config = dict(
    num_attention_heads=12,
    head_dim=32,
    vocab_size=3382,
    rope_theta=11300.0,
    final_lr_fraction=0.1,
)
Each number is 128 + 32 x the weight over its row's rms, rounded and kept within 0 to 255. Layers, rows and columns count from 0. The size above them is the row's rms in percent of the matrix's.

# layer 4 MLP down (transposed), 768x192, rms 0.047, rows 178-213, columns 0-95
size [103 112 120 116 126 106 106  34  81  84  58  95  99  99  92 102  98 104  94  80 115 103  71  82 105  72 106 102 105 122  68  83  91  71  84  84]
[[166  86  59 143 138 168  80 127 104  86 122 127 125 115  95 152 175 142 109 120 162 119 147 175 184 188 147  94 141 114 146 142 169 124 135 113  98  94  84 119 132 119 124 128 110 119  83  99 174 109 110 129 134 163 158 158 104  46 124 186 135 145 148 121 160 176 141 116 162 120 127 151  97 124 122  91 133 143 157 135  92 128 160 149 125  74 109 106 205 133 126 139 117 126 113 158]
 [ 87 131 112  41  96 128 158 135 111  85 132 124 142 112 121 133 174  95 125 133 101 132 132 112  84  72 179 103 168 157 138 148 119 100 130  94 157 132 128  93 148 134 167 156 153  85 164 118 120  97 179 157 151 117 111 124  78  85 176  89  59 189 139 115 118 143 121 128 126  96 176 160 136 163 114 180  73 137 117  70 123 159 152 142 152 154  80 101 127 167 120  97 121 162  89  36]
 [143  94  82 199 139 189 101 155 148 121 128 156 126  99  94 155 121  92  92 116 135 125 168 123 157 140 188 128 105  94  92 142 152 137 161 131 149  86 153 144 151 125 147 153 135  98 150  94 106  88 135 125 124 161 184 119 140 139 116  87  57  76 115 116 107  93 141 128 129 197 103 128  93  82 149 131  96 100 122 162 177 185  89 171 109 115 189  90 156 131  78  62 129  98 120 115]
 [135 115  87 203 182  91 143 119 218 177 101 196 131 133 142  79 117 123  93 137 124 192  98 137 138 184 104 138 140  96 122 162 123  77 103 172 132  34 154 122 134 127 147 180 135 116 119  70 142 111 156  84 101 112  90 101 136 141 167 145  90 128 115 105 158 103 143 150 124 136  99  86 162   7 123 119 110 129  81 114 135  34 100 145 161 148 135 125 159 150 110  93  66  90 121 136]
 [130 127 121  92 135 111 117 115 150  32 117 154 203  99 155 197 160 112  99 110  98 175 163 108  95 202 185 131  82 103  98 129 151 172  84 109 161 132 161 144 122 130 109 162 100  87 145 116 121 155 150 207 158 150 116 158 124 155 184 110  86 144 146 140 100 118 103 157 169  72  77 126 153 110  93 148 134 127 122 108 104 152 100  91 110 137 143 114 116 127 120 117 168 140  88 109]
 [136 184 177 148 117 136 136 125 160 121 105 141 177 149  92 100 108 116 146 148 143 178 147 119  98 138 127 143 178 111 139  45  95 139 105 148 186  87 229  61 157 152 125 105 140  93 151 124 130 139 142 152 146 120 182  96 139  89 128 214 148 133  57 123 186 143  92 114 149 121 148 113 118 138 130  99  99  64  91 128 119 103 114 134  98 145 176  65 110 197 156 122 113 117 107  70]
 [158 128 120 109 155 165 157 164 158 213 117 113 166 157 132 136 135 147 138 128 102 115 112 197 144  95 109 126 119 146 106  67 173 135 106 172 123 131 152  55 137 142 150 104  96 110 148 141 154 111  70  78 116 179 122  85  88 131 118 123  62 105  93  42  79 131 127 149 124 138 136  44 109 157 125 134 112 126 204 111 165 123  83 151 130 154 151 131 153 153 137  97 164 107 120 140]
 [136 123 167 143 120 133 140 125  58 148 137  87 104 171 124 131 119 167 173 138  87  87 101 119 116 122 136 154 117 142 113 154  99  73 181  86 159 148 153 152 128 156 138 140 157 166 189 147 122 107  96 126 155 155  77 160  98 110  89  92 255 119 116 105 205 123 158 139 112 162 137 139 114 109 136 136 163  86 103 162 111 157 112 118 136 129 106 150 157 113 130 167 148 169 155 129]
 [ 96 138 165 113 135 121 103 123 154 130 137  76 128 127 156 140 116 119 143 110  98 150 132  37 145 133 168 117 110  83  88 102  92 107 128 117 113 120 134 172  97 142 173 153 137 115  99 158 138 152  94 146  34  87 104 153 159 138 159  92 140  85 109 148 161 160 200 153 165 103 125 166 151 145 121 203 123 145 116 140 138 146 122 148 141 148 122 135  87 141 148  92 159 156 138  76]
 [114 107  56 135 110 131 187  90  77  80 141 159  57 118 105 112  78 117 133 121  97  58  79 172 170 127 122 150 141  95  93 129 201 147 102 116 152 107  66 128 122 120 141 123 157 140 142 119 115 110 110  69 111 119 181 137 157 133  78 128  46  55 112  89 152 136  58 166 154 143 146 196 175 119  97 135 172 108 130  79 141 171 152 172  98 101 105 151 144 106 159 142 128 105  65 208]
 [132 119 133 134 154 147 106 122 157 124  94 153 107  76 118 100 149 119 130 180 109 106 171 104 131 119 144 131 160  84  98 172 177 205 117  86 103 140 149  76 148 146 116 105 121  73 183 112 102  80  88  88  56 145 141 106 129 119 117 144 152  74 115 165 144 205 109 121  86 143 173 153 118 109 153  95  99 103  87 147 157 122 137 162 141 152 109  60  82 169 145 127 122  90 164 183]
 [108 140 150 105 139 141  57  48 103  86 129  99  99 113 104 186 167 142  99 100 141 107 103 133 131 132 140 141 122 156 124 133 135 117 162  92 114  83 168 154 108 133 135 150 148 166  84 117  92  85 151 147 181 153 143  83  99 197 121 102 203 126  80 163  95 168 136  68 105 189 158 147 129 131 128 105 152  90 159 123 109 127 151 125 178 175  45 117  51 142  98  77 158 187 149 151]
 [ 88 109 183 226 159 144 158  89  82 126 140 122 109 149 138 151 159 172 105 110 188 114 114 129 136  81 177 163 112 141 126 119 135 143  91 191 155 165 135 178 134 118 147  59 133 141 137 126 148  97  86 124 123  79 116 119  78 110 165 136 102 140 150 145  78 162 101 150 173 137 144  75 131 146 156 115 119 142  90 130  79  85 125  92 129 113 150 141  91 117 120 160 143 103  95 104]
 [149 148 143 171 149 180 109 118 149 119 134 117  61 161  93 134 107 138  71 127 109 115 144 160 142 122 110 107 134  83  54 150 140 117 108 174  47 105 141 159  75 127 131  77 105 150 167  88 116 115 177 102 117 120 109  82 133 111 147 118 191  96  94  86 100 159 139 138 142 106 146 139 169 108 132 128 147 141 149 167 119 133 149 146 160 117 122 182 153 107  96 101 152 216 123 103]
 [133 138 135  95 115 128 120 157 114 196 117  90 178 138 127  54 103 111 108 110 147 177 129 116 126 125  91 145 117  96 114 122 109 189  98 145 127 203 144 135 169 123  60  72 160 146 164  95  95 156 118 143 142 119 142  79 166 126 183 157 135 146  84 135 127 133 137 111 135 141  64 172 148 127 145 142 139  78 126 132 103  73 118 153 135 150 149 133 140 115 102 109 103 100 103  54]
 [114  88 126 105 138  61  82  70 133 144 156 106 127 185 112 146 135  49 100  99  81 114 114 121 166  71 176 123  99 177  94 101  87  72  72 126 115 131 180 105  76  86  95 142 120 143 140 137 100 172 107 127 159 133  95  77 102 139 185 151  96 109 139 143 102 178 163 120  99 131 113 128 121 136 105 103 111 115 135 103 130 132 185 133 162  87  84 111 122 172 125 136 125 137 158 186]
 [145 136 147 157  86 130 119 134 133 132 176 122 131  98 158 130 157 132 121 152 108 134 143 161 108 135 108 156  41 168 159 100 132 151 165 131 154 110 105 110 159 111 149 211  83 112 169 123 101 107 146  77 154 143 134 155 126 107 165 133  91  53 116 106 156 145 151  89 186 122 105 129  81  96 104 146 122 159 106 161 118  54 110 126 156  94 180 110  71 226 165 128 123  75 158 112]
 [ 78 108  70 204 180 107 141 167  98 133  96  78  96  85 100 108 146 150 143  85 139 116 117 135 117 145 174 119 157  99 165 101 179  92 147 106 113  99 158 136 125 161 132 125 140 126 132  83 104 175 124 105 105 114 137 106 139  97 129 136 152 123 139 197 127 139 201 129 160 138 130 117 153  94 149 165 151 189  93 161 116 138 117 164  58  38 118 114 185  78 156 161 137 138  81 123]
 [131 127 140 129 103 104 137 166 183 154 162 109 107 139 193 139 110 113 144 216 150 186 147 133  88 128 148 138 106  67 144 103 103 122 105 165 149 178  98 132 112 154 158 160 119  87  85 120 163 140  77 144  75  79 120  87 118 135 119  83  51 156 103 166 170 169 112 117 157 116 140 102 120 109 132 177 170 164 134  86 111 137 113 120 180 184 122 148 104 196 101 147  86 146 105 133]
 [111 102 176 145 172 158 153 156 104 133 165 103 137 105 110 137 122 174 140 113 144 133 110 156 149 143 182  83 126 120 111  76 149 147 135 170 158 112 146 182 118 103 149 107 144  87 202 142  62 120  77  83 162  77 150  75  99 181 140 194 141 118 149  98 154  91 142  87 168 203 123  90 124 183  52 114 125 147 172  88 186  99 122 133 132  91  30  98 105 107 118 130 153 120 149 104]
 [173 115 173 157 128  90 142  58 135 108  99 106 122  57 116 158 126  74 101 179 104 147 130 133  94 136 185 158 168 141 108 153 125 119 107 144 104  87 146 142 100 166 172 175 133 128 168 134  84 135  92 104 125 179 147 116 115 149 109 176  58 122 176  77 168 138 113  36 121 148  79 119 131 123 144 115  74 102 151 146 100 118 110 169  92 134 119 156 128 154 143 115 167 127 159 140]
 [113 145 158 138 150 118 135 145 164 124  97  31 164 146 167 137  70 110 192 157 106 105 137 120 159 139  80 121 184 159 178 177 102 161 120 146 111  95 136 134 156 122 140 121 153  87 141 115  98 113 114  94  96 162 132 106 127 141 143 140  65 186 217  96  84 144 159 150 164 101  98 151 196 155 135  81  77  85 154 176 140 165 123 156  93 155  92 115  98 131 177 127 116 177  99 147]
 [174 155 174 108  77 136 116 105 162 161 138 118 161 127 160 129 108  91 130  81 130  80 167  94  89 149 139 153 170 115  95 114 114 118 171 118 192 148 125 112 140 162 124 118 174 142 157 168 100  85  87 168 127 135 122 132 145  49 128 128 111 103  87 195 128 113 129 152  92 141 146 105 115 201 124 150  61  92  76 137 100  56 119 144 124  91 147  86 131 165 109 134 104 132 124 193]
 [134 159 136 177 130 138 112 110 181 159 178 117 129 120 110 161  91 125 128  98 135 122 160 157 178 122  90 137  95 172  98  81 184 120 174 174 137 190 147  23 185 131 162 123  34 174 118  87 143 144 159 142 154  93  87 144 138 168 115 124 137 110  95  86  95 134 113 154  85 109 114 172  96 114  96 172 117 159 117 144 120 152 141 128 102 109 115 130 122 109 191 162  58 123 134 136]
 [167  73 115 141  88 121  73  92 133 135 122  78 146 157 139 138 161 138  83 185 155 121  88 120 133 133 146 120 160 135 140 102  97 117  92 173 120 114 104  96 153 119  37  94 121 170 146 167 129 131 112 140 147 201  98 131 135 170 128  57  98 118 131 149 132 124 128 128 132  30 115  86 156 155 165 134  93 159 136 125 155  86  62 116 159 124 161 140 164 141 128 142 120 104 175 147]
 [145 101 145 154 106 108 131 118  92 107 156 108 136 135  98 168 161 138 152 164 127 117 142 115 121  55 167 157 148 158 131 136 160 133  46 100  93 121 132 133 162  93 155 156 108 137 108  94 147 152 137 123 131 113 117 111 114 135  81 149 252 126  90 124 151 150 106 128  86 112 142 150 104 110 199 125 137 125 137  60 123  88 161 101  73  70  83 128 134 131 144 173  92 129 114 145]
 [121 125 161 134 125  97 174 153  69 125 144  88 161 121 181  86 114 131  72 139 106 142 149 120 100 131  90 131 120  65  56 121  50 126 138 110 156  94 196 173 169 145 160 103 157 150 140 117 168  95 139 124 223 130 125 158 123 104 147 161 155 125 106  85  94 141 116 121 174 110 159 137 130  49 124 124 147 155 137 192 129 103  77 143 119 152 131 116 134 153  99 104 144  67 145 110]
 [145 127  40 172 147 106 151 142 145  99 134 123 114 117 117 146 127 151  86  98  97 166 193 121 148  74 182 118 137 134 117 143 129 145 154  95 107  96 107  98 124 130 123 125 178 114 155  73 128 168 201 149 157 115 138 144  70 101 162 117  39  98  89 130  71 197  93 128 160 105 105 103 141 163 134 136 131 159 174 190  97 100 152  46  79 177 151 167 172 142  81  42  76 113 106 107]
 [140 110 100 101  98 113 120  93 169 117 156 135 120 141 115 140 126 125 100 137  83 130 136 110  95  98 124 138 144 129 139 119 147  90 111 164 161 126 140 110 132 162 119 130 147  87  85  58 115 130 100 120 158 140 161 180 173 190 164  94  37 161 129  55 112 158 127 120 102 105 147 138 117 127 138 135  90  94  99  21 105 103 165 176 109 135 103 155 111 126 190 154 126 141 134 109]
 [154 130  99 110 116 112 125 135  91 144 135  93 165 162 119  91  99 126 130  92 174 160 110  64 146  61  78 162  98 124 132 117 111 103 100 151 147 100 126 149 152 148 107 133 108 170 109 114 127 101  69 130 175 111 156 176 136 150 145 103   0 160  96 173  97 129 110  66 167 154 150 157  98  62 118 105 139 148 186 102 145 122 124 124 125 167 144  83 136 133 176 141 133 122 134 141]
 [150 124 148 127  89 140 178 147 151 100 178 141 151 125 106 141 176 141  85 145 103  83 129 126 164 107  91 150 108 111 126 114 153 134 149  94 101 134  99  90 104 109 133 167 171 100 147 155 184  72  98 173 119 100 126 149 137 157 217 116 150 134 163 153  78 127 107 110 120  94  98 161  82 188  85 151 186 117  93 166 167 138 208 166 193  88 132 130 111 114 102 119  68 130 133 110]
 [110 162 125 124 112 164  75 126 144 129  77 162 209 130 150 144 122 139 121 166 114  60 121 119 139 163  77 153 130 143 111 136 166 152 118 144 111 124 160 125 128  68 105 152 100 131 167 151  79 141 143 112  83 110 104 129 175 135 122 112 144 151 155  76 137  70 169 209 122 145 117 121 110 127 152 119 138  90 163  95 101 137  80 158  84 111 180 126  82 143  91 135 141 153 188 178]
 [113  89 112 162  77 108 140 158  74 175 113 123 124  98 174 157 121 165 179 155 161 145  95  88 126 120 102 138 115  73 129  96  87 165 138 122 128 170 115 176  67 100 152 110 141 153 145 151 102  89 122 141  96 126 101 144  98  99 144 171 157 172  87 174 109 106 172 111 109 148 148 175 118 153 118 113 105 102  72  75 122 138 114  87 129 129 109  69 140 104 140 133 122 153  83 168]
 [ 75 113 112 152 143 126 150 122  86  84 140 110  77 169  63 149 108 131 120 141 113 143 110  83  57 113  88 139  96  94  86 138  76 126 148 114 138 127 116 118  95 172 136 111 162 113 127 143 176 131 189 168 139 187 164 139 170 120  88 140 145 141 167 130 158 111 108 182 147 124 146 169 103 164 132 155 133 113 125 123  79 173 168  73 190 141 144 184 127 199 115 104 128 138 169 116]
 [114 214 100 134 134 148 135 118  45 145 117 139 118  76 108 126 122  80 202 195 133 119  39 122 116 145 107 112 144 109 140 115 102  96 185 139 164 109 138 106 116  76 152 185 124  89 147 166  93 143 139 118  83 110 148 109 135 108 106 125 179 107 167 126 178 145 135 111 130 194 119 124  90  92 148 131  49 113 160 132 125 147 105  84 191 147 147 165 138 153 161  93 125 185 103 120]
 [127 141 122 102  79 152 106 161  79 146  98 114  79 167 111 138 139 106 143  78 114 139 155 118 122  96 170 153 160 161  87 124 120 118 191 149 112 147 147 114 129  86 146 162 184 135 107 146 128 104 127 154 173  66 131  76 105 105  83 126 176  84 123 131 136  98 136 135 107  83 127  90 173 145 137 181 148 160 130 103 201 117 218 142 150 134  91  99  76 188  92  41 158 207 111 130]]
# layer 4 MLP up, 768x192, rms 0.133, rows 179-214, columns 0-95
size [104 123 116 126 112 105  25  84  88  62  99 102 102  86 110 100 110  92  81 115 101  72  84 102  74 103 110 106 123  69  84  85  71  86  75 108]
[[172  48 124 100 116  97 153 100 152 111 166  93 116 164 161 132  89 139 140 108 125 124 137 172 118 108  80 101 185 176 136 137 107  99  72 188 147 195 126 129  80 124 145 121 149  77 117  99 141 114 141 174 130 110  68 144 117 114 140 134  81  76 123 142 152  61  94 101 119 126 163 167 127  88 105 122 179 169 118  78 165 112  88 171 157 121 125 119 197  99 141 199 115 141 127  84]
 [183 105 153  95 115 113  75 158 164 117 147 110 117 129 123 124 133 146 124 145 152 163 152 148 133 117 132 144 145 162 143 159 138  74  87 138 190 158  89  78 186 165 113 122 166  89 136 129 117 116 119 114 168 161 136 112 120 165  63  97 114  58 118 141 144 143 187 178 116 104 152 155 140 118 105  93 143 107  89 174 124 111  94 188 131 139 122  67 141  84 107 210  98  22 137 121]
 [156 112  82 175  89 166 127 141 132 126 159 114 104 161 123 134  84 138 119 189  98 136 132 104 112  96 115  94 114 113 165 172  94 108  96 198  92 148 144 141  85  84 182  98 115 110 144 121  85 119 142 146 154 163  79 126 153 104 168 151 145 197 219 131 134 168 177 128 155 103  99 126 172 138 133  85  55  68 190 160 130  96 122 110 130 124 145 181  54 136 168 130  97 113 155 130]
 [153 145 126 114 168  89  89 130 134 116 120 150 132 127 150 129  79 124 157 126 100 164 157 107 119 181  62 131 143  76 129 137 110 158 102 113 115 131 126 206  52 126 178 150 143 155  93  68  98  94 166 157  92 102 129 128 139 152 184 143 126 129 116 163  75  79 136  92 113 104 102  97  98 145 122 145 170 185 130 110 163  92 125  64 204 112 157 129 161 173 116  98 114 144  97 145]
 [ 79  69 149 152 180 101 155 143 140 119 134 145 112 104 103 113  94 113 122 102 127 207 149 145  88 113  85 138 115 112 152  81  95  98 118 148 129 148 127 135 119 153 138 120 103 112 100 110  83 159 189  68 130  67  37 127 113 146 117 157 152 147  82 122 145 144 136 121 180 156 102 138 147 129 163  91 110  94  89 113 123 137 145 153 136 115 116 145 115 162 155 185 121 145 125 147]
 [146 150 111 177 149 124 115 146 163 155 145 121 140 172 108 139 184 155  91 150 183 156 149 146 160 119 122 120 114 165  91 116 173 142 116 166 110 143 161  17  66  94 126 121  95 162 120 100 148 103 119 135 158 157 162 147 111  83 159 138 143 172  79 151 123 118 113  97 128 102 132  41  82 150  82 137  88 139 138 150 180 123  51 129  88 121 150  88 182 103  64 139 144 129 106 141]
 [156 114 165  97  84 139 151 165 111 168 150 100 107 135 164 129 109 158 111 106  74 132 119 113  84 157 176 154 107 130 143 120 118  60 142  66 121 175  86 149 107 150 104  95 133 157 171 115 147  93 172 141 158 142 128 227 103 105  82  95 121 107 151 118 141 127 182 128 154 135  94 167 105 127 124 159 180 157 104 173 167 139 125 113  81 117 168 179 109 103 134 132 156 164 165  75]
 [154 142 110 163 101 116  98 149  98 193 165 118 129 115 141  99  91 135  87 118 149 108 111 194 119 147 135 112  73 190 147 124 122 176  73 117 160 103 131  84 156  81 114  82 102 112 164 141 159 108  81 134 191 214 125 124  91 122 103 149 104 133 177  99 161  97 110 161  91 112  58 119 123 120 166 160 201  93 118  78 144 127 149 111 135 143  92 116  85 127 166 162 184 124 128 114]
 [109 167 120 114  80 167 122 107 135  64 208 132 136 130  91 120 134 139 153 114 113  78  85 171  98 149 125 138  73 167 121 169 117 131  97 128 158 121 113 122 143  98 105  90 115 157 174 121 144 158 126 132 141 136 156 120  80  90  89 112  39  66 118 162 129  45  58  96 157 144 168 127 151 117 193 126 205 114 121 116 136 180 186 121  81 132 158 139  92  96  83 139 194 163 132 121]
 [148 130 156 113 180  89 157 136 165 122 135 152 132 186 150 173  91 118 108 137 126 116 171 156 132 113  99 157 159  79  94 188 185  88 118  57 154 101 151 132  86  75 143 130  95 160 136  99 171 105 123  89 164  89 180 140 157 114  87 179 128  99  88 135 112 165 153 107 140 134 106 116  86 185 165 115  97 213 100 113 147 113 111  96 111 188  73  76  83 155 156 152 163  33 115 125]
 [163 130 113 116  78  46 125 119 176 108  91 105 129  92 144 141 123 158 160 143 173 133 127 126 154 140 121 122 191 140  77  86 179 172 135 155 208 120  81 133  94 151  79 141 101 138 133 135 138 149 144  76 123 171 123 102 138  77 126  98 150 156 164 115 116  94  85  91 119 157 173 171 173 162 181 202 111 141 105  94 134 169  98 109 159 124 213 122 104  67  86 139 103  97 102 105]
 [ 99 103 159 140 178 137 126  88  98 169 184 177 160 144 114  60 106 159 112 150 132 133 184 107 116 115 126 107 139 166 141 139 184 193 130 127 176 120 150 137 123  99 154 159 141 101 110  85 133  22 102 157  69 128  97  93 118 161  97  71 187 194  61 114 183 121 181 200 147 145 133 137 112 119 176 159 145 141  78 221 145  83 136  88 143 164 142 184 128 135 121 100  82  86 114 121]
 [ 88 112 117 132 122 102 152 119 103 134 138 114 148 128 147 126 142  54 194 107 101  68  94  92 138 143 104 107  89 165 138 103 178 139 132 155 167  45 114 128 179 131 116 169 177 122  85 118 177 140  82  99 106 131 124  88 103 150  78 143 158 164  91 137 145  95 124 152 150 106 129  80 108 102  85 198 117  49 142 108 169 119 167 160 139 127 120 129  85 131 140 116 154 111  74 128]
 [126 107 125 140 123  85 105  90 142 154 169 175 197 130 180  16 131 129 154  96 110  67 121 136 109 106  92  67 151 148 135 129 121 153 116 138 109 128 169 144 170  83 133 188 181 143 118 119  95 133 149 139 140 115  76  87  98  99 145 136 155 154 121 177 145 152  70 167 101 129 138 101 159  60 147  45 110 136 131 113  38 159 153 132 171 188  96 115 164 133 156 103 112 154 161 154]
 [127  93 122 109 106  98 137 135 168 156  87 124 162 115 153  85 138 113  99 156 145 110 145  86 150 104 193 164 125 184  52 124 169  64 135 123 173 138 206  99 131 136  85 125  99 133  97  96 138 101 126 124 159 140 102  96 103 133 139  79 198  91 113 125  68 161 138  88 170 132  84 137 163 161 156 125 144 131  99 140  89 141 173 134 123 126 166  44 189  82 178  49  90 120 165 194]
 [152 179 116 124  70 176  71 130  96 216 146 125 156  97 131 101 141 138 112 175  96 106 102  53 151 179 111 103  91 136 120 161  64 112 120 120 120 141 184 149 124  89 121  86 113 138 140 160  87 139  72 170 102 105 113  92 129  88 133 102  72 167 156 111  92 149 136 101 100 193 110 130  78 157 162 103 102 173 119 151  89 149 161 145  97 169 120 106 119 183 136 145  95  76 123 132]
 [151 130 148 106 124 156 149 139 193 179 130  79 173 122 107 133 136 192 138 144 152 177 148 121 125 155 151 186 161 162 133  88  82 164 125  79 132 156 122 120  98 190 136 117 131  85 121  45 127 176 188 138 110 131  56 175 108 109 135  87 111 101 115 110 147 149 128  75 152 109 186 162  63 160 158  98 151 105  52 171 161 139 153 134 149  91 116 120 152 150  74 120  96 131 118  97]
 [169 199 119 156 112 119 111 128 178 183 164 130  87 125 141 140  96  90  87 133  68 153  90  90 103 141 111 141 106 138 123 126  59 104 102 153 166 195 102 163 117 135 126  89 104 161  98 172 156 109  88 176  84 133 111 131 158 104 139 167 107 132 168 208 188 114 116 156 111  77 112 137  99 153 160 140 176 140 149 141  91 159  84  75 159 139 174 127  73 134 143 188 106 207 120 108]
 [156 121  40 101 142 200  96  42 183 126  66 111  52 135 177 131 141 100  97 109 143 171 104 128 116 144 140 150 191  79  82 162 140 143 143 114 116 164 124 125 120  95 141  84 150 126 109 136 139 117 182 179 148 171 109 126 158  96 127 133 141 155  80 107  63  79 161  80 144 151 154 182 159 150 201  98 162 168 130 156 119 166  89  94 126  94 170 131 133 161 129 163 144  81 126 137]
 [122  94  76 159 155 117 104 130 107 180 116 146 115 111 103 120  92 135 140 106  83 123 111 155 148 187  96 194 130 154 110 158 139 136 113 153 112 171 108 150 150 126 153 168 111 104  93 135  87 192 137 144 169 210 101 124 100 118 123 160  91 155 208  91 130  93 151 171 117 124 132 135 160  93 137 109  91  95 171 150 111 140  71  88  96  83 112 112  95  82 180 178 162 127 113 163]
 [144 147 126 144 140 131 124 111 151 105 119 117  67 100 106 149 119 113  69 181 127 148 110 151  93 171  85 124 205 156 127  77 125 142  93 143 159 144 158  71 145  66 182 122  87 141  90  91 115  96 174 139 172 154  94  94 127 134 169 157 131 160 190 160  89 103 158  74 107 122 101  78 148 110 141 146  95 153 153 126 135 132 104  68 107 148 122 156  61 122 110 132 139  94 130 115]
 [ 65  97 149 103 128 153  77 176  96  94  92 176 193 142 142 131 137 113  76 119 141 129 200  72 116 135 104 122 110 116 117 125 115 173 173 145 123 166 148 100  92  90 120 226 129 157 131 126 116 114 121 162 149 109 108 123  96 160 161  31 139  55  62  76  81  76  68 108  49 153 136 142 152 156 145 194 125 128 122 163 128 127 112 175 117 110  99 118 149 163 160  77 125 109 171 116]
 [110 171 120  89  87 137 117 150  98 139 127  90  53 169 106  89 113 102 187 129  80 117 191 174 121 139 122 141 140 127 140  99 113  71 142 125 128  70 139 122 130 118 103 136  46 212 102  84 147 124 169 156  79 134  46 137 133 138 122 148 100 155 116 111  73 151 166 121 116 141 140 126  93 153 137 133 137 171 126 121  98 172 125 136 141 122 192 144 110 160 184 108  79 104  94  97]
 [ 93 122 134  98 109  95  97 107  84 135 107 157 147 150 125 111 141 131  97 161 162  88 114 162 149 158  88 132  89 121 124 120 143 125 125 126 121 152 135  72  73 127  89 171 169 124 111 134 169 113 162 115  77 134 175 133 121 138 226 106 166 130  73 114 165 125 106 133 113 131 125  27 153 189 166 150 106 116  79 197 100 117 147  97 120 152 144 139 138 134 169 126  83 135 131 109]
 [171 158 149 146  78  98 122  76 149 147 161 120 161 176 110 142 126 109 145  91 148 124 126 118 137  81 147 104 161 177 180 142 134 177 152 108 116 130 151 163  98 127 157 154 116 190 138  93 103 170 159  42  88  92 121 149  94  64 114 147 146 100  80 135 138 117  60  90 119 116 112 135 169 116 124 164 154 176  83 145 110 135 147  98  87 110 125 118 129 189 118 132 138 100  79  85]
 [104 169 138 115 106 152 133 129 103  92 117 121 155 128 162  79 108 162 144 115 121 135 147 114 144 166 155 128 140  66  93  98  72  98 152 105  88  60 132 130 142  77 175 148 161 149 107 100  83 159 121 149  73  89 147 111 135 118 184 183 190 143 124 104  88 147 143 154 135 150 195  70 107  75  95 155 112 181 108 154  48 109 164 145 155 194 164 148 123 109  97 115  78 107 139 134]
 [ 91 110 183  61 127 150  61 130  86 209 129 150 124 127 132 121 151  96 125  58 125 103 118 197  84 190 153 154 157 114 106  89  97  97 154 116 155 149 145 135 135  79 102 138 160 198 137 178 104  85  60 101 129 145 123  70 124 174 140 129 119 130 126 184 200 108 152 134  75 133 114 149 188 106 142 168  73 112 167 123 134 164  60 176 114 110 154 169  78 112  78  73 191 133 141 133]
 [123 109 148  72 111 176 128 153  86  93 137 138 143 138 135 140  95 100 124 130  80 129 123  67 110  60 144 200 122 121 127 135 137 130 147  93 167 122 124 101 106 101  97  75 130  68  89 157 125 144 161  90 113 159 170  76 153 184 101 122 194  94 104  93 142 157 118 155  82 103 132  98 122 118 148 220 120 149  96 136 143 142  60 128 165 179 172 133 102 158 174 130 118 122 148 124]
 [ 99 159 121 105 129 167  68 163 158 136 139 107  87 164 184 101 146  54  96 103 146 115 149 158 123 149 104 176 149  86 151 168 108 124  47 199 108 155 136  99 116 139 135  96 127 174 152 192  74 128  90 129 150 142 143  94 147  88 158 122  51 106 122 113 140 175 171 166 115 102 183 146 125 128 180 106 116 146 144 129 116 171 144 109 130 120 112  46 121  98 134 166 160 143 115 129]
 [ 83  81 130 125 125 154 110 162 140 142 116 103 145  91 105 157  90 151 164  92 117  93  81 121 163 126 109 109 139  96 142  89 145  98 116  86 132  97 112 138 169 147  99 148 107 156 119 192  96 111 166 113 110  93 109 161 116 128  63 204 114 123 103 138 151 146 187 104 141 145  87  62 103 101 114 196 118 178 157 193 185 117 132  61 117 131  94  93  60  65 186 134 125 101 142 102]
 [168 137  88 116  72 147  93 139 107 144 145 125 163 120 170  88 103  98 112 133 130 134 146 126 144 132 104 153 152 149 117 152 139 106  83 176 131 157 122 155 149  84 184 133  89 174 138 125  99 184 175 148 101 128 119 109 124 120 152 104  94 187 180  59 105 123 182  57  56 193 148  96 130  80 169 123 156 146 171 112  94  80  97 127  69  91 167 131  80 109  67 131 114 152 107 131]
 [129 154 143 101 101  79 106 100  69 170  92 157 147 160 160 119 165 134 115 100 135 148 177 128 153  85  86 120 159 128 134  94  99 207 152 132 170  99 115 128 101 105 119 158 134 135 127 163 103 118 122 139  70 189 136 129 145  91  88 148 142 177 144 155 178 108 177 118 135  91  82  96 130 111 137 104 116 135 112 129 137 126  96 160  66 165 137  88 129  40 160 141 137 127  94 110]
 [ 75 167 100 133 140 153 137 182  44  92 136 108 148 155 153 140 137 126 117 162 110 120 102  82 102  63 138 161  95 157 121 111 144 151 141 126 195 136 185  67 111  89 161  91 114 141 123 140 111 118 135 102 108 137 199  77 149 133 147 149 138 141 173 124  97 102 109 162 149 145 174 166  90 133 143 154 123 153 159 157 146 156 149 124 193 161 118 202 138 114 164 108 137 160 153 127]
 [118 177 110 133 133  91  96  96  89 148 155 146 150 105 142  99 114  97 131 171 210 122 102 108 113 138 143  91 140 164 132 125  94 103 133 128 172  87 166  89 128  94 165  86 137 149 153 129 100 117 153 135 118 121 158 111 113 107 114 131 137 186 163 128 120 167 115 146 102 185  95 138 104  84 102 170  87  90 152 145  56 151  73 153 144 155 161 124  89 168  97  71  86 120 134 133]
 [172 136 101  54 111 146  79 161 104 163  81 142  25 207 127 178 111 140 156  87 119 126 142 130 130 124 165 133 149 205 128 108 116 131 109 172 107  92 188 121 131  90 175 120 166 105 109 145 103  99 118 156 201 117 198  92 162 149  67 158 155 116 133 127 116 113 127 138 132 113 124 104 153 170 172 183 148 116 107 131 145 147 143 145  88 175  80  75 108 159 113  73 160 197 135  67]
 [114 129  99  85 135  98  94 109 124 128 138 122 140 191 191  84 131  73 174 111 148 124  95 168 171 149 122 135 141 149 114 162 120 128 133  77 131 102 136  43 117 177 119  70  83 107 147 198  93 118  87 163  60 138 126 142 134 131 150 110  80 179 102 134 168 157 108 147 162 172 135 174 150  87 145 201 153  98  89 172 150 138 194 233 164 108 169 172  62 108 189 113 137 154 145 124]]